Weights of a small transformer language model: 5 heads of 64 (1 for keys and values), 6678 steps.
Each number is 50 + 10 x the weight over its row's rms, rounded and kept within 0 to 99. Layers, rows and columns count from 0. The size before them is the row's rms in percent of the matrix's.

# q: layer 4 attention query, 320x448, rms 0.126, rows 52-63,115-127,179-191,243-255,307-319, columns 128-191
# k: layer 4 attention key, 64x448, rms 0.11, rows 51-63, columns 128-191
# v: layer 4 attention value, 64x448, rms 0.0967, rows 0-4, columns 128-191
# o: layer 4 attention output (transposed), 320x448, rms 0.117, rows 0-4,64-68,128-132,192-195,256-259, columns 128-191
q115 094:47 37 61 49 48 52 64 53 60 50 64 53 50 57 55 72 50 59 74 55 55 58 37 58 42 48 56 54 58 64 55 55 44 51 68 52 66 53 55 59 55 46 68 52 51 64 62 50 53 63 62 28 49 43 48 33 58 55 72 51 60 62 56 52
q179 105:47 46 39 29 39 48 33 60 44 56 62 47 50 55 47 63 50 58 58 32 60 39 63 58 32 37 49 47 45 42 46 73 64 51 58 41 52 39 52 42 49 53 53 58 46 56 52 52 44 52 37 47 49 50 19 44 59 37 39 48 47 53 28 44
q243 101:50 34 67 43 61 50 34 43 49 60 52 43 45 60 54 50 37 40 53 54 46 40 44 39 53 47 56 37 63 66 72 53 31 36 67 39 78 51 47 44 50 40 50 48 47 47 60 46 53 31 55 37 45 43 53 25 59 36 69 58 39 39 60 55
q307 119:43 44 58 53 46 44 45 46 44 41 68 65 66 50 45 46 36 44 52 58 42 70 48 50 52 52 36 66 65 55 47 40 37 48 46 46 58 44 43 47 44 55 51 53 48 57 54 50 60 46 60 60 59 50 69 49 61 52 41 60 41 50 52 47
k51 096:65 43 40 57 42 56 46 35 67 41 67 42 55 62 45 46 69 43 63 47 59 43 52 63 45 52 46 45 53 30 70 51 46 60 51 24 48 57 56 34 63 44 57 40 48 58 46 60 37 59 52 53 47 42 49 61 46 45 54 44 48 56 66 62
q52 105:40 51 42 35 52 36 53 69 52 46 52 55 50 64 40 55 39 62 43 57 40 54 67 34 54 54 53 57 45 45 28 63 54 52 46 65 49 58 38 46 50 36 48 48 49 46 52 43 30 39 48 51 35 32 44 48 50 36 58 60 46 62 57 67
q116 093:58 61 59 42 50 59 60 44 29 65 58 40 44 53 51 78 46 43 47 59 61 54 52 47 53 49 31 51 49 70 60 45 70 56 56 31 48 44 57 43 54 53 48 67 55 63 42 63 40 59 37 39 59 59 52 51 55 54 59 44 60 39 67 37
q180 105:12 40 53 51 52 52 64 50 46 61 50 26 63 51 53 60 48 41 66 79 63 54 63 34 61 53 53 39 29 52 58 54 56 56 49 39 46 60 31 57 37 54 47 44 41 45 43 48 52 59 57 41 50 50 67 67 45 46 42 42 58 34 58 49
q244 097:53 54 53 44 49 45 68 38 45 37 49 65 49 66 33 45 32 39 48 34 59 43 70 56 57 51 48 51 68 61 39 52 69 57 43 66 59 50 45 53 42 61 43 37 57 38 59 65 38 45 53 44 60 52 50 53 42 53 43 51 62 44 55 48
q308 108:59 60 58 60 50 35 48 46 53 51 52 40 64 46 61 70 38 52 67 58 52 59 65 38 39 40 47 43 56 48 54 49 53 55 38 61 51 57 58 51 62 46 57 70 62 28 52 44 57 51 54 59 43 46 68 51 33 53 53 54 59 63 41 40
k52 100:46 50 56 62 44 58 39 49 50 62 46 41 50 42 60 28 48 54 60 33 40 47 31 54 41 62 62 54 41 39 54 65 50 44 48 38 54 38 56 50 60 42 60 64 55 68 52 59 55 56 49 48 46 46 52 34 52 63 45 48 36 50 45 55
q53 099:36 59 42 45 47 49 56 45 48 51 56 53 52 51 56 59 53 50 36 55 56 54 25 55 62 42 49 45 54 53 58 53 57 43 41 49 57 38 57 76 51 55 59 42 37 55 58 38 42 46 42 50 42 40 72 48 59 53 25 51 53 43 36 49
q117 091:55 57 71 45 49 69 51 51 57 56 43 19 43 70 48 60 56 50 51 57 48 30 56 45 65 43 43 52 52 37 48 50 42 24 62 41 61 45 40 50 57 48 51 59 60 50 50 38 63 52 62 73 42 60 55 50 66 51 58 43 30 66 62 34
q181 105:35 39 31 59 50 57 37 63 43 28 33 55 42 56 66 53 46 66 62 54 60 59 44 47 70 41 42 46 50 45 40 43 44 70 45 56 37 42 28 33 51 58 55 47 45 64 42 52 46 59 59 70 41 55 52 50 64 60 57 57 46 51 48 59
q245 103:40 66 60 30 48 43 39 45 46 59 64 38 55 59 45 49 49 48 27 45 50 53 40 33 62 40 38 47 35 43 49 45 50 41 38 58 50 52 53 50 34 52 67 54 32 51 60 40 60 50 65 67 66 47 50 48 49 50 50 48 58 69 54 42
q309 113:42 54 42 65 52 35 50 46 43 53 51 44 21 38 52 67 44 47 44 40 54 44 45 50 45 62 43 40 49 57 50 55 62 48 44 39 54 46 70 50 81 55 36 55 44 37 56 55 70 47 58 69 61 51 49 38 65 39 62 45 39 53 60 46
k53 097:62 46 54 57 55 35 64 44 49 35 35 35 46 44 45 49 49 34 56 72 55 45 58 60 44 62 45 52 42 44 66 50 36 37 50 57 58 68 35 55 50 49 54 54 38 61 45 40 28 38 26 59 41 45 45 44 46 61 33 28 48 49 46 52
q54 097:50 54 33 37 63 31 53 52 33 49 48 70 60 30 34 56 46 65 42 44 53 50 31 58 52 38 45 40 60 62 48 48 34 52 63 33 57 43 63 55 33 54 53 48 45 38 33 47 42 51 42 45 48 47 66 51 43 65 58 64 48 55 58 51
q118 094:60 39 64 53 38 58 56 48 52 61 36 63 41 45 37 42 52 51 35 37 54 40 50 57 50 59 45 52 51 50 56 49 58 63 46 50 45 34 35 43 45 61 35 53 73 38 55 41 62 51 57 48 46 57 53 33 50 45 36 52 48 46 35 49
q182 098:39 49 56 56 50 59 49 47 49 55 36 61 41 49 54 59 43 52 46 49 54 46 50 45 48 34 46 52 52 50 47 48 59 79 56 49 50 57 65 57 40 52 59 61 57 40 58 57 43 55 63 47 41 43 49 51 42 51 44 56 51 57 55 39
q246 098:48 52 48 42 42 63 57 47 54 46 54 43 34 35 53 40 37 66 30 54 57 40 37 40 50 67 48 50 55 40 63 44 40 59 49 49 46 53 43 51 39 56 43 66 40 54 43 46 40 48 38 51 55 64 49 70 60 48 56 51 36 52 64 58
q310 104:54 44 63 46 45 65 52 59 59 51 56 65 45 51 49 52 43 52 38 47 49 61 64 40 63 35 46 51 41 44 53 47 65 57 41 33 43 59 49 41 61 58 50 41 47 54 55 41 64 44 39 46 53 54 42 59 44 37 55 57 60 61 50 44
k54 101:40 58 58 57 63 68 57 44 33 47 51 48 50 41 53 59 54 55 45 37 55 44 51 48 34 55 35 38 44 64 32 59 47 38 43 52 41 60 62 32 48 48 47 66 64 51 42 47 50 43 47 46 43 37 33 40 32 48 57 45 47 44 53 43
q55 118:22 25 51 56 56 48 41 62 32 51 46 48 44 58 59 46 52 47 42 65 59 42 56 42 62 56 73 52 52 50 36 58 48 49 39 55 50 52 55 42 66 36 63 45 49 34 31 48 62 84 62 49 33 45 36 30 55 36 46 53 42 56 45 54
q119 097:60 45 57 37 44 56 39 50 51 56 22 72 53 49 50 42 54 48 62 22 43 45 60 45 41 46 68 48 28 62 40 53 50 42 57 61 47 54 48 33 49 55 58 29 58 32 50 65 44 52 51 60 62 43 47 68 56 46 66 42 60 57 34 50
q183 111:51 39 52 45 62 38 58 49 45 39 55 47 62 35 58 63 47 65 64 53 57 56 44 58 49 43 53 50 61 51 42 44 52 41 46 49 53 35 56 56 50 47 48 41 42 41 59 62 40 50 32 73 51 66 41 36 47 55 60 56 62 43 37 55
q247 110:43 34 39 54 61 43 53 28 47 64 73 76 62 51 30 45 40 51 43 37 43 45 53 62 39 43 58 33 63 52 70 55 48 50 64 52 45 53 34 64 44 47 64 68 49 46 39 38 49 64 45 62 47 46 64 68 41 29 51 46 36 55 38 58
q311 112:42 54 59 35 75 52 39 50 53 51 54 61 40 51 48 55 45 33 54 36 60 52 49 52 46 63 53 61 45 53 46 42 59 35 50 47 61 68 67 50 51 46 58 59 43 62 54 50 28 57 37 31 45 50 51 74 34 33 55 62 44 37 36 64
k55 100:60 66 49 52 47 28 42 39 44 58 66 56 60 50 51 41 42 56 57 36 62 38 43 40 59 57 44 45 61 36 56 61 50 54 57 49 66 40 49 40 47 60 58 57 48 42 54 54 56 33 56 53 49 60 60 48 55 49 34 41 55 53 53 56
q56 100:60 61 29 40 57 79 49 44 47 33 54 49 53 48 49 46 37 42 58 35 44 58 48 44 33 43 50 47 54 39 43 49 44 51 61 39 43 39 62 46 60 54 51 59 55 43 41 59 51 30 40 53 40 60 57 23 57 60 29 43 49 53 47 47
q120 097:42 40 41 60 38 54 76 47 54 46 57 35 71 37 57 73 44 60 32 47 56 42 46 57 57 45 61 28 56 54 46 60 48 44 61 42 42 48 61 47 48 51 56 53 61 57 68 42 39 50 43 54 56 56 56 72 53 43 59 63 61 56 57 68
q184 105:42 35 37 45 73 44 44 58 52 40 48 61 42 53 53 62 51 38 45 35 42 36 45 43 46 55 60 50 56 38 49 50 44 65 67 49 52 66 47 55 71 53 47 57 47 41 24 44 35 43 42 52 71 44 41 69 60 41 60 63 54 37 44 47
q248 091:50 55 54 45 46 54 54 52 37 51 46 38 68 44 38 54 52 50 55 52 50 49 46 51 43 51 66 43 34 45 44 60 43 49 49 58 42 54 46 48 51 57 52 56 63 56 53 45 60 60 45 47 51 38 59 37 70 34 63 72 48 45 49 57
q312 115:57 54 52 55 66 64 58 47 45 58 49 50 60 43 51 59 44 49 40 52 57 50 29 38 26 45 37 72 49 30 63 60 42 62 41 42 45 58 45 57 55 38 41 56 45 60 58 63 53 48 65 38 52 62 56 65 44 46 69 28 52 67 61 67
k56 105:47 44 55 40 24 26 46 66 50 78 46 46 48 45 36 55 47 49 50 55 49 60 56 53 54 53 52 48 35 46 59 43 31 74 50 50 53 45 37 44 71 33 62 51 35 54 44 56 58 76 51 62 24 46 62 62 60 45 49 51 55 58 55 32
q57 103:50 46 46 50 47 45 48 29 56 56 44 44 55 68 50 42 55 43 55 52 58 54 65 53 57 55 53 57 44 62 55 52 54 25 55 47 60 42 45 47 47 27 48 59 39 44 52 52 56 53 39 56 67 50 40 57 51 32 43 44 61 48 63 55
q121 096:43 38 32 43 55 30 54 54 43 49 49 55 62 69 52 54 65 43 54 63 54 51 40 49 55 78 57 51 48 40 54 34 56 54 42 45 59 51 56 71 49 58 51 68 49 69 71 37 45 44 45 73 50 51 61 53 52 48 33 59 42 50 41 38
q185 112:45 51 40 44 48 63 60 63 66 51 47 59 43 50 58 48 33 53 46 49 60 46 56 63 53 49 45 51 37 35 44 57 50 58 58 46 25 36 34 52 57 49 59 46 47 59 67 50 45 48 65 49 60 41 42 56 62 55 53 35 51 47 61 51
q249 102:42 32 47 52 52 37 43 40 42 41 40 43 51 62 57 42 46 51 48 53 54 52 55 49 55 20 30 52 52 61 50 43 56 49 43 63 50 59 41 49 34 53 50 58 49 49 37 56 52 36 46 38 55 55 50 49 65 42 38 39 60 45 62 43
q313 123:60 61 49 26 60 41 42 44 50 40 50 45 46 40 50 55 51 40 63 73 44 57 33 46 66 70 56 60 77 46 66 54 37 50 51 42 59 46 54 53 45 43 58 54 41 57 60 49 48 35 39 50 59 47 45 41 45 41 49 42 28 43 35 24
k57 098:64 51 56 53 60 33 59 48 65 39 48 53 54 58 62 55 58 37 67 56 37 67 52 60 57 59 69 58 39 28 57 48 50 44 59 32 59 43 66 40 58 46 47 62 37 37 42 37 57 51 54 64 51 64 48 54 42 51 64 42 48 54 62 39
q58 102:39 55 39 41 54 63 48 66 50 55 46 41 70 39 71 44 44 51 63 38 39 43 45 50 58 50 40 45 54 63 53 36 39 48 56 45 40 67 45 73 36 39 43 57 47 48 57 41 63 46 36 68 63 45 44 36 45 40 28 30 60 50 70 56
q122 094:35 45 53 41 49 44 42 52 40 49 41 57 62 45 50 59 38 29 32 57 46 61 64 39 35 52 53 61 66 56 54 40 53 53 54 57 50 51 44 46 50 47 48 69 44 55 47 41 59 41 52 63 37 47 47 57 47 50 49 42 60 80 46 47
q186 106:45 57 63 59 42 41 53 58 51 57 42 44 51 52 57 49 50 45 62 56 43 47 67 37 47 58 43 46 60 70 59 45 45 59 47 51 46 36 54 41 47 64 38 52 58 42 69 51 73 60 48 50 63 47 53 72 50 41 49 52 69 62 49 36
q250 098:40 61 70 50 48 27 36 53 53 34 37 54 51 38 59 47 45 39 48 50 43 30 45 36 40 59 38 46 61 65 50 47 42 41 47 36 52 36 40 70 45 45 46 53 59 48 60 41 50 41 37 59 55 61 45 62 23 26 37 46 49 63 59 38
q314 111:48 56 40 49 46 59 55 51 51 65 49 54 59 46 30 56 35 48 53 49 56 52 46 46 54 58 55 48 55 66 46 42 58 51 55 41 43 73 52 48 50 33 56 78 42 48 57 55 47 50 60 52 40 32 49 47 43 49 55 52 49 58 45 54
k58 097:46 49 55 61 53 71 55 43 43 60 51 44 48 67 53 40 50 46 39 51 47 54 53 52 55 43 56 56 53 32 40 56 47 60 47 43 55 59 48 24 56 44 61 50 48 49 52 51 61 49 59 36 57 44 50 53 59 57 51 53 35 48 46 61
q59 101:35 45 56 40 67 27 62 56 35 40 56 64 46 64 35 46 49 54 52 41 35 46 52 33 64 35 43 55 59 53 54 38 40 42 51 57 40 47 43 36 42 27 65 45 50 50 51 63 60 43 61 38 50 51 55 40 65 67 43 55 50 39 50 46
q123 090:57 65 66 45 58 43 54 48 54 54 56 62 62 57 42 56 61 36 64 59 60 48 77 50 65 33 42 61 63 60 64 62 44 44 47 40 40 35 58 35 39 51 60 39 36 40 47 64 62 37 42 51 62 40 52 66 52 58 65 38 43 60 48 52
q187 107:52 59 53 48 50 46 44 47 40 58 51 48 51 51 33 56 35 45 48 60 56 45 48 46 54 52 49 49 54 52 64 44 36 35 59 47 66 61 54 36 52 49 60 59 61 58 28 58 63 39 57 77 65 60 57 61 47 56 54 59 52 35 49 64
q251 101:39 51 59 48 54 55 39 33 48 50 62 38 57 52 49 44 53 49 69 50 39 64 37 37 64 30 54 62 35 61 45 47 53 64 62 56 60 49 67 62 48 21 32 45 32 48 57 55 54 37 57 57 60 46 55 54 40 54 52 42 47 36 25 31
q315 112:44 50 32 49 57 65 51 47 56 46 46 56 37 54 64 56 57 57 46 51 45 55 39 53 39 56 61 59 60 47 46 40 73 49 46 65 53 54 58 45 56 61 46 43 44 24 48 42 67 58 54 43 67 40 44 42 58 39 62 51 41 42 49 43
k59 099:77 34 58 60 46 54 51 64 53 43 62 56 50 48 39 56 35 58 29 52 56 53 41 61 56 58 33 57 45 46 40 42 37 45 58 44 39 50 44 56 58 66 57 53 39 47 43 37 42 45 50 43 15 67 61 51 55 52 59 48 44 42 56 49
q60 106:40 26 39 64 50 31 49 29 63 51 52 52 42 70 55 35 45 37 50 67 50 52 32 48 45 58 43 77 72 36 51 46 62 50 48 52 37 43 33 51 59 52 44 50 43 48 43 36 34 43 35 54 53 44 44 50 44 55 38 48 36 50 44 57
q124 097:44 50 35 51 45 56 53 54 54 53 49 73 39 52 32 48 46 55 56 61 34 44 59 41 42 56 52 48 36 63 31 46 44 47 37 57 59 41 53 46 36 48 63 45 36 54 73 54 33 45 31 56 54 47 52 49 59 43 38 52 37 45 43 58
q188 115:45 39 43 31 42 46 52 54 49 34 46 43 41 54 48 47 53 46 49 53 55 68 72 42 40 43 67 49 53 53 43 44 51 46 34 40 59 60 49 44 54 46 25 49 29 61 58 51 49 63 45 44 65 58 42 52 52 56 27 40 41 60 26 51
q252 102:43 69 28 56 60 52 48 38 45 36 49 60 47 58 51 69 44 51 54 47 39 38 56 34 52 46 53 58 36 43 59 41 64 37 46 53 52 46 51 47 50 67 51 45 36 49 53 37 54 46 69 49 27 54 43 46 50 45 38 29 48 37 47 57
q316 116:67 40 47 67 56 40 34 50 49 49 40 65 44 39 48 55 51 45 42 51 68 29 56 49 29 42 75 43 65 43 63 50 46 45 32 54 36 55 62 50 57 23 39 53 47 62 62 37 49 57 33 59 49 57 49 46 43 53 54 51 43 42 57 52
k60 101:49 51 51 57 41 34 50 48 60 54 51 40 46 53 57 48 46 42 49 55 55 51 38 46 64 53 60 49 43 57 44 56 49 60 60 49 56 69 70 60 78 44 65 62 42 45 47 47 49 38 58 62 73 59 64 55 65 52 76 65 51 41 40 49
q61 123:55 61 51 72 59 58 62 52 48 63 48 56 38 34 47 50 44 59 63 26 34 49 50 53 41 33 58 36 55 51 50 47 43 43 50 41 51 39 37 60 52 65 58 58 53 62 66 66 66 45 36 33 63 45 56 41 32 47 49 46 62 52 46 32
q125 096:39 62 54 53 37 56 33 58 34 45 50 54 38 47 44 66 41 41 47 38 49 55 42 37 68 41 48 34 66 46 37 53 52 55 33 58 39 48 46 47 51 33 52 58 40 44 57 69 70 48 40 62 55 69 33 62 52 77 55 37 32 63 58 65
q189 111:49 56 51 61 35 59 45 38 31 59 47 41 51 58 47 53 49 64 47 57 47 41 60 40 58 54 54 38 53 57 55 51 54 33 41 41 34 47 43 46 54 62 66 70 38 61 52 36 35 48 55 66 49 61 60 51 53 39 64 43 40 50 48 22
q253 108:45 52 36 56 50 63 42 34 51 42 55 56 55 56 61 70 52 46 53 41 46 32 59 34 57 44 29 48 49 55 58 34 44 54 49 47 57 46 40 55 52 43 48 47 37 62 50 57 59 35 55 50 46 52 36 57 56 43 36 56 46 41 50 32
q317 123:41 66 67 47 59 51 50 48 55 56 52 33 52 49 41 42 70 35 54 49 71 62 45 70 71 58 41 35 48 47 54 54 61 62 49 26 55 54 57 56 26 60 38 45 47 34 48 56 56 36 60 25 38 54 63 42 53 61 44 34 55 28 55 47
k61 102:60 74 45 50 56 42 60 67 61 49 38 56 49 48 53 52 48 37 30 40 51 50 60 55 53 52 46 44 30 40 57 47 34 62 68 61 49 39 48 37 54 64 59 39 42 46 54 70 59 47 54 46 66 39 59 50 69 44 41 49 53 52 51 44
q62 122:41 40 44 57 41 51 56 48 66 34 55 52 44 56 53 50 63 51 53 47 37 55 59 60 55 58 55 65 49 54 54 58 47 44 43 38 63 50 54 45 53 44 41 58 41 52 71 49 19 40 53 58 50 64 38 43 51 64 36 73 33 61 55 44
q126 108:50 48 48 46 46 43 56 46 48 57 59 46 32 60 49 45 55 41 60 49 54 39 73 50 60 49 62 40 51 62 42 50 35 59 54 59 44 62 41 54 59 41 54 63 38 55 38 45 55 44 63 45 32 61 52 40 52 54 56 53 41 62 30 45
q190 107:38 56 73 43 48 48 55 52 55 52 55 60 57 51 53 62 26 60 46 44 47 47 55 63 39 58 39 50 39 49 64 57 47 66 54 55 60 38 47 36 71 49 54 59 51 58 45 37 53 52 62 55 42 51 35 35 38 60 54 43 47 46 52 59
q254 109:52 56 37 44 41 39 46 28 47 48 30 53 60 38 27 41 44 48 71 59 60 51 51 46 62 39 48 51 62 72 44 62 52 49 45 70 49 52 47 60 42 47 40 68 51 64 51 54 38 64 57 59 54 35 61 51 60 55 41 60 26 48 55 49
q318 127:67 41 40 45 54 63 63 50 42 49 41 56 54 36 25 32 42 52 24 47 54 31 50 58 33 41 54 53 54 37 58 66 62 44 53 57 46 68 45 49 51 40 58 53 60 42 48 46 46 61 46 51 57 66 37 46 44 56 64 38 40 45 50 46
k62 098:71 47 52 57 53 63 27 59 50 50 42 40 50 48 40 59 44 43 43 22 41 45 49 54 59 57 44 55 41 46 57 58 56 45 38 46 40 55 67 71 63 35 58 54 55 47 61 44 41 51 59 54 40 65 55 36 54 61 41 59 47 52 41 38
q63 172:40 45 58 32 41 44 51 64 45 31 53 55 61 55 54 40 26 54 45 37 61 36 41 36 62 67 58 67 47 47 44 49 47 48 61 64 46 42 44 52 37 55 50 55 48 52 37 53 29 48 59 75 48 42 35 60 34 57 37 73 39 52 54 52
q127 124:58 33 39 21 51 56 47 34 68 45 56 40 43 47 42 55 43 37 42 56 59 65 49 41 62 47 76 52 37 52 51 69 49 70 62 43 36 65 54 51 66 40 57 45 61 33 44 54 56 51 57 74 44 48 50 56 34 70 57 39 54 49 59 53
q191 152:58 37 46 57 51 53 45 34 53 53 46 52 71 37 68 56 55 45 57 54 64 44 40 68 39 57 46 58 58 55 53 62 55 40 53 66 46 64 54 65 55 40 47 46 62 46 54 57 42 62 46 41 37 53 53 45 44 45 47 36 49 34 51 53
q255 146:60 45 40 49 61 66 58 40 37 57 52 59 49 38 43 40 47 49 49 48 54 37 52 66 65 57 61 52 50 46 38 51 35 58 30 63 33 42 39 58 33 53 36 46 53 67 59 50 63 52 42 61 37 62 51 50 39 56 42 47 51 71 61 67
q319 152:48 47 56 68 51 52 43 40 46 39 54 62 46 36 50 51 52 58 32 51 52 42 61 52 25 55 52 68 40 45 43 60 53 44 34 51 44 75 44 33 54 58 50 41 75 57 50 24 24 57 47 65 34 52 40 47 57 41 61 71 33 56 43 59
k63 097:43 45 66 50 42 56 45 53 56 45 40 34 31 48 55 38 47 60 42 42 44 72 75 44 52 38 41 34 51 56 55 70 45 27 49 51 52 53 49 50 48 67 52 59 57 40 45 64 47 47 51 56 40 59 48 42 61 74 39 54 39 41 38 41
v0 101:46 49 48 62 51 46 47 52 17 39 56 49 54 53 62 58 32 52 55 42 49 59 39 60 55 53 48 53 58 53 47 53 41 40 42 45 46 64 35 31 60 47 62 37 50 31 51 47 40 69 41 55 57 50 40 47 50 34 66 60 50 51 66 45
o0 098:56 49 46 34 65 65 41 65 36 53 66 43 64 43 51 36 37 64 36 34 37 50 59 55 52 44 39 44 54 53 46 54 30 57 59 47 44 56 43 37 51 42 39 35 53 53 48 34 37 59 47 53 54 44 43 41 51 42 66 49 42 42 78 61
o64 115:58 48 54 51 65 56 38 39 57 50 54 54 45 46 64 61 53 59 50 57 46 44 57 47 56 54 76 48 41 61 27 42 49 52 38 48 28 58 46 80 68 56 47 58 69 28 55 52 53 40 53 55 49 46 59 47 45 53 52 59 52 45 53 39
o128 096:41 72 55 58 43 63 55 61 52 40 55 49 45 44 49 43 51 53 54 54 67 71 33 54 61 44 55 50 51 53 46 54 65 64 66 34 46 42 52 54 56 30 68 47 51 61 42 54 52 44 65 55 50 55 38 50 55 49 53 25 38 48 38 55
o192 098:62 43 42 53 47 35 42 63 43 44 42 54 53 41 47 47 47 41 32 36 41 55 39 57 36 40 43 41 54 48 62 54 45 41 57 67 55 65 57 40 55 57 53 56 53 55 48 58 38 53 15 45 51 46 31 42 54 44 46 54 47 42 64 38
o256 103:36 35 36 50 45 44 44 35 48 47 52 42 52 51 53 51 59 37 75 75 39 42 42 70 41 61 39 57 32 46 76 45 56 39 39 41 62 32 45 43 37 68 36 52 61 54 63 58 69 58 66 55 46 34 46 56 50 64 44 47 36 43 24 53
v1 094:74 42 46 53 61 39 44 74 73 40 65 43 59 45 59 47 49 41 65 47 64 48 70 55 38 47 61 80 34 47 62 40 43 53 52 54 46 49 39 57 48 41 34 52 42 55 63 37 54 55 56 62 41 41 58 79 42 52 54 56 63 63 42 58
o1 089:59 56 57 52 51 59 54 51 49 44 48 59 41 49 42 46 57 47 58 47 46 57 66 51 42 51 54 54 40 53 47 46 52 60 43 41 46 54 67 50 34 55 60 39 42 54 44 55 61 52 50 40 52 41 54 66 58 53 74 50 56 61 26 40
o65 111:39 37 63 46 52 43 41 48 48 73 62 50 42 59 42 41 66 36 63 26 43 58 42 59 49 54 40 59 58 52 47 62 46 47 39 53 51 54 45 56 61 67 50 40 54 49 51 47 45 45 50 39 52 50 47 44 61 36 68 38 51 61 64 55
o129 101:45 58 57 40 55 60 59 39 46 59 65 40 41 58 43 65 48 48 52 52 42 64 50 56 59 52 34 56 60 38 50 52 42 37 56 48 56 52 44 52 48 50 39 49 36 41 49 39 53 46 50 35 51 61 51 37 49 56 45 52 52 40 56 54
o193 094:56 44 46 75 57 44 53 41 56 53 59 47 63 47 52 57 45 57 33 32 40 45 45 50 52 47 62 44 49 44 47 65 45 37 44 51 51 53 36 51 58 49 58 62 52 57 63 47 24 37 51 43 31 43 56 59 56 42 45 41 58 68 40 44
o257 098:44 41 44 44 42 62 54 41 60 47 49 63 50 62 54 46 50 61 61 75 47 58 41 56 45 45 41 35 50 63 46 59 66 59 62 53 35 43 57 34 67 55 50 64 65 52 55 58 59 54 46 50 47 53 49 32 58 42 38 53 44 50 56 51
v2 101:51 55 50 51 44 51 47 61 49 44 41 47 43 50 47 61 41 63 45 61 53 56 50 47 66 64 60 45 63 56 35 67 46 49 41 64 42 53 48 38 54 46 51 51 59 49 47 53 37 60 46 52 47 64 46 47 52 51 49 61 37 59 51 59
o2 099:30 60 54 56 41 54 57 58 37 66 49 59 29 48 41 59 47 32 33 46 46 35 49 56 55 58 45 51 71 44 44 38 76 45 66 53 54 55 45 37 54 42 46 69 48 47 44 39 27 56 49 46 56 48 49 50 52 33 60 53 52 55 39 35
o66 114:45 38 52 44 47 41 55 72 41 58 47 55 40 52 48 59 40 51 60 40 45 64 45 53 55 36 42 43 36 44 40 73 65 40 49 61 41 59 46 36 53 63 59 44 47 57 45 47 53 54 58 48 51 49 37 58 53 50 55 51 52 28 47 56
o130 100:35 43 46 45 46 57 54 39 65 41 57 34 70 61 65 33 55 49 53 53 55 55 54 58 53 52 47 21 56 61 40 60 41 41 58 46 53 64 28 55 61 52 51 47 59 49 53 38 51 48 61 50 39 67 50 39 67 44 48 38 57 39 48 57
o194 085:48 63 53 43 60 62 60 48 45 24 52 56 51 50 53 62 56 59 49 51 60 54 54 44 54 60 55 67 37 46 61 54 42 44 58 57 49 29 58 47 53 46 64 44 38 37 70 38 48 48 38 54 40 43 67 46 53 47 42 66 45 50 59 60
o258 111:59 54 68 58 44 52 53 49 61 49 53 41 59 41 57 57 61 65 53 47 48 41 49 52 46 41 44 42 46 32 50 38 57 63 37 38 53 43 53 53 33 37 50 43 33 58 51 82 50 50 54 43 48 46 49 53 45 46 61 53 34 43 63 40
v3 099:52 63 38 43 46 55 65 48 50 68 38 44 38 51 53 52 25 53 66 27 48 63 51 61 45 48 47 49 56 52 58 59 34 57 28 45 46 29 46 52 42 54 39 39 47 43 41 62 63 57 45 48 51 62 53 69 55 56 50 49 47 46 32 58
o3 088:45 59 51 42 66 36 33 43 31 42 39 39 40 30 48 70 62 36 72 52 62 57 45 60 42 63 62 46 67 53 52 59 51 45 42 44 57 46 47 59 61 54 52 41 67 47 39 55 62 52 63 48 52 59 42 49 55 56 41 57 44 29 63 44
o67 114:52 71 51 40 67 65 44 45 52 45 51 44 40 51 45 44 44 67 33 58 58 32 48 48 38 58 36 65 60 54 55 64 38 35 72 50 62 59 48 52 39 47 48 41 44 64 40 41 68 69 48 60 42 40 58 67 51 58 40 54 49 60 46 45
o131 092:50 26 46 44 59 42 44 54 53 41 47 27 39 63 56 49 56 63 68 42 34 56 32 61 58 56 46 61 56 74 38 67 66 45 68 48 53 52 59 49 54 58 55 59 59 56 47 50 39 41 32 67 47 48 47 42 51 55 53 26 54 60 49 45
o195 097:44 52 47 66 41 53 57 60 58 58 44 56 51 66 49 48 39 52 34 62 45 73 54 66 35 47 49 57 47 35 67 45 48 39 39 57 55 44 26 52 41 77 43 61 66 52 43 43 37 51 45 37 56 46 55 57 47 53 36 55 42 42 50 65
o259 102:45 53 54 52 40 51 47 60 64 51 61 47 35 39 40 36 60 42 49 54 52 44 66 26 57 36 69 53 48 31 35 53 49 69 43 52 30 55 46 26 47 32 47 54 45 52 55 48 40 58 55 42 52 52 54 47 63 37 51 52 62 52 46 42
v4 099:39 59 67 49 42 35 44 55 53 57 47 59 61 63 62 63 74 50 70 46 39 62 36 51 43 54 56 53 41 63 36 48 65 57 47 53 48 32 45 63 49 40 49 56 58 44 56 63 60 59 40 59 42 44 64 61 43 23 48 54 46 47 47 59
o4 095:52 57 47 53 51 46 58 52 54 55 58 46 60 36 55 36 56 50 53 65 52 48 50 47 50 49 61 37 40 62 44 52 67 48 45 60 60 42 54 68 45 52 39 35 55 32 51 53 35 61 68 56 46 70 40 47 43 55 34 61 47 47 45 35
o68 118:48 63 47 59 49 33 41 37 57 76 57 50 54 32 45 54 50 33 51 58 31 47 48 28 46 65 41 62 51 44 56 44 56 37 53 60 49 46 32 58 43 45 38 50 50 53 37 33 55 45 43 53 52 63 42 59 46 61 68 36 57 61 54 40
o132 094:38 65 52 46 53 62 41 59 41 41 46 39 60 60 49 46 40 42 61 31 58 60 47 43 59 34 69 35 46 57 57 50 35 42 47 34 61 56 44 41 52 46 60 41 42 31 59 70 60 63 44 47 41 43 52 63 70 36 58 40 43 31 57 59